Each number is 128 + 24 x the weight over the matrix's rms, rounded and kept within 0 to 255. Layers, rows and columns count from 0. Numbers have three digits each.

# layer 4 MLP up, 448x128, rms 0.134, rows 418-447, columns 0-127
142144131123138099096113127134147142114140103117132100146119119121123136086128122126094113141128081152122104143175146147138172191122151145144096102134127158120113170154127136091096098162144129087084153136101147151078098112120124112150119132149133074192163117097145160070147126137175190145095133092149174130166138152157165094122156087128108138162160126121141130136148129132137116113153
111109133112139179116118127127131109151104134110121158149143119156147119138133133106145114088147121120174102159110184093109143091101145145103124158123127096127108176156167117077114108120127136097131122153101089131201107153141106159162135104131117123125126085099119148137162164094089120098143123113124069089139159154110129136110120120186157101137157137133143136077089162161146135124176
156089150120142145118096116095135127130126109125123126122125127116115144139089146159160100105148119162105153153141155108159114115100131124152108109138155125193120114071133127089111148117129127082138113119116132120143127116139133133114145120156115124143142146128157120122141113132146134091143141179138117157161077150128146115082150117138094116135172114114112106124142099130114120128098
132122156146161150162124165132093127099111137172130091144114114191150148147073104131104127136163101131138167098141134154158138145086122140156111125114101090150135138125105103105137144137139152111134171161112176155128081101136133179154135126122142111136128150100115119128148127056124145110152143136119163124121136128124149135155112117097111112104123113132119128108124116146123141137103
150105118124128096117127138139129140112114090138118096110141160109196092147128150141145173096143156177127135157139141155155107151090164144171091114133173144132121173172135149108125126104142114132099131106110082062116117114117128138125130148108125136137130093103129157080092152117133102174135107130140119137156123127148128151140130124103105088103144171112129142112132076133078113118133
105163110099132064104113116141114104125164078123119120125130123117125078125159104155144146124153096109170101105134155130079146135092138151121146116128120123131125106143143147110147149162118155079164175129164109107123157118119111128133125103098120137122115130153169099121113150085145113113134123080139157148118090118125089124192146160140107089172136114128131079115131122121142095119155
157149153150186124113130146140119076142153166097109144152105186114141104174146082076105105129103173162166106101156154123130138121111131094131075093130127148116097113104081123124118138145083135151096152160165132137166167079130130112123106131117140114130147137135136130145131148097142180117120147102134140127085144107115092080152126121137141105152158150116150169152162149114126077152113
181089111131161132128146090139141139111099149119223112100111172143133136071107134069128123122094134151141098079090154153120129075114155162138173113122116096120137158108122144100174121122104133115128113137115134116122107167188131106146125121105120162161111111043131119166120090116110134206125174149080123133132091154125134154116154146141140139151124144134109127121143089157091106096163
155136137152163109087095172109149117099129147131126136126115130117100134111119120142088135128076116155134141102113084086107124129073150124129115165111145120127096103115104126121115139066120149131139162141143139112142128136122108105167126144099107117111140131098147102151122142133144136119142111137102119171161151122149133158080090102172187120130122131176118132135150159128127119136120
101152170090147151143142164111152153097167141098153105152141152099076131136165090148098114118140138108156147123118137098090137110136116106127169131088133129141148150103140122139123137102155128109122057094110120139146152104146121098088135152137092095139110130157098114091162145088086141109121115128141157083101129109138201162141117100168127165105192189139107144139119145125105133150150
134118119087130130122099105121136151130107134122133125156109158106134130111125099110127111123134118135104124125098123113135156119113113136100144125107135134100152096100124117130112150144141155151157132165162089117161112092092121151149093152146110163093136134143126119145134108153166122117110142138094130167111154158138129108090158124120129112135176100127153078158135113104103141130147
110130136148103130123122144163142107152094120134114142128123121145110124129097125144120128109140158104137127102153145101153126095135147133135122105176133110159145078101164156127135092115089112140143102152160106125092143127129106109164120090147107126130146151117111167156128152092153152137113142114129130153096103119143083095089135153118168114136091122139122151128102148141160142110124
118153159152105115135111126159147144119134135126130123120123136127160135119134107143122090093122105102104121133131130163115087128145153139063134155146112139036143155104102140096150109121167139125131106104154156148132117146114178085127127130167101110113131133153130151094110154110124117091102153148100159151109115101152129109119093180162158119192144132100131139161146115111101167147131
133097078118155133132107158144112125128173142124154115136145140152117100134114105130113129126140143153137114111132122133115132118132148165135130103149075106069075110111145145135099133142142124091076085135099133147113123124130110101080115087065115190148174144089128116109103127130097119104106121130127179132093123128113147110151087138190091153137139154193115143143164144106145131094144
133156092131123135145126105121085123126134113162176176140126127168123144117145171090160144113079159122116097083121111136113110153101130152169147120105129133139136130128116135157137118088148163170109090131110085138115142150135112135089151136135128119175143151123087120139129135128095154145141116101111097160148155131139129112138119124121152129123127122127122118151100098113124139137127
128153117111109116175129115103146160145105115137121127124126083165148118160112114129094097120157140165133142149127059156138165122125131161115123122112133149147183090122154142130113118086136101108126151188106069163142136128140139105101170162130132116129105177108118126137068116170086113108084107102137184113114136114125109155135146155116168126115147174073107124149137110110098137128104
131142079080128134152085138109161119152148128130143149131173165128099154147137116101085153122135132098097097132094114138141177139098113146104106144126123087111150104063120128104093139126148112166125137118102164179130153176119073143138126100148097126111144122086161123169144157119171105107148159128096136128101118076171126128101109149131146096107099105131099141131150125104183087130137
134122101103140114164124144158124141197137133091170193182128144127128169107147134123151118134125124103102093123133144113156148104108132141122126122114135144135141120154117124106175133073149143170140172119105120132140116118123100111106126160127116136183099093111125156126167112067115114088172082095120124126148135161106102075109136116133147112132172162121119158122141152173103119116169
119141145142127102156162109099127167147126126158123118101118129138163130142103152124108127158111159101134089137122104167177097129146115125150085143078113153134100118114114153101115145125143096086143130100143134139087136093138110152139120181146140113147133162128109117155126152150130181115105116149114110145071094128107153120126132117156140150164075118151098144142106130131110156109072
074129148117117112103129119123128148122109106070146143131107151121158115114115105133102150100190102099122136100103120121115112126148101136205115120100095080153184137113181174110167166106156102087179166137115151125159136125119135121140181152203123137140113099135115129126132108130124136150124126138129134124118157128156126094160111121133071101080162149106151142149112145131091127133142
129094113132155148127071213137158115137165140134132169192161134128083119127143113150137143053115156137135121114144159119126117183080089111118119106088165164106099139156128126141150108086137142112125175173083158124107146133188153125122140146167086134135163112135090113128147154096095124125103120107073111071095132141144141128130141124171098139094142153135130138162153139146175133113153
098102132129169122141137089122111087132094144122123124153119129149124117134096094135148120119127144130146173156100140121150183123153158129171141110131107095105077139133108114156137125116118149145143158114137063137149144111087119125139149155113116125191127139096137136128094110152135157111151129126108126173144120132101132102117106122127129138104117119136077052128123122104127119109137
157112104175156146132122105122142131148107137149099149090120135199124162112135085153107084116114157143102093130130107155160125155140098107113133156168101100137140121090144134132127141131141135126092072127127166177144092141142104144139102122103094097166125163177147110136105127134126109081164116104135158143096153123114102138152126150157131132124120149094149123105110140143095173118092
123135116112100137137163129149140144099142094121141154146145127147131112134115144083119079124110130161102139124120107147106133123138089154109138123158149100141101155118123110115152119130113133115124113110123144132121137137151122080141092149139082136148149152157134114140143140134114098122117127122163150105117134139113168068117150109123147105159163146162120120138139103143097106114120
108159157131137094163108156143132141108109146153106106091126138123147148114139153157115153124073119101097112120147129113085111139155116193115138142178097103141094165147142148118107162089106142136101151149141092136128158106107164138129127109137098124112084164134119134158132125129165175152149132115103133137139085111119138146118116164138177155160129135122144139111141107109145129129068
160121096125151077143137132126149136111134158156138143097085121157143152095120069152122126106126078125113138107128135105167104096100166124171108144090099126128164081174150143165138166095178131137108148090107144137080120066116191131127170141153126106120104086131130106145139086121089144146146168127102145072132140164127098168133145115116104079091143127153114156152115127148148133133135
139128134139157104090072118090093119148126175135115168157077103110159107146122180125133117134118135104170090153186135099141165124139157140128138128154101072092157104090123099121122120163120149153154141127130126121131141104152071126154078104112128132133156116121106126152111124126144128157139148121121147102124124133110112170111118098152108103116104121071096143134121090120146143098146
073135122141140118123177101117105169103109115102144104111159124152166103120118128091104111112153094124128123119163133112125145138137128113180178121108111124130125110124127172134119176108123067112124129125148093142098122092087138149102140150154145142170144126132085159135162153083121125159105183157158128182150120144131120105172126124117111112139093074136148124172107146111152126132134
160120143166116111139087167107105087126150138133148130137164149149126122143137143121142126128135142135179118141168155086124098116124125092132134103153162161111129094165152141125106114138129131108096140169158127123133147142109088150122126102132126170116138123158116112141080160162141133113129183138122088116146128107147141099123101128145129163135140106090106142121100123108137135164141
095137075139139148137143120111125121167160116184118099134162146128132136132124094093117169083110109157112132178155120172160119138083117183109146165118168152125120118107100144108123081112126144126168146131162113119177136164118104144116171082125152123144132121136132114087128155142111099126132140090131157092137160104128094086126137157151132105127118123102127093143119138111134133114120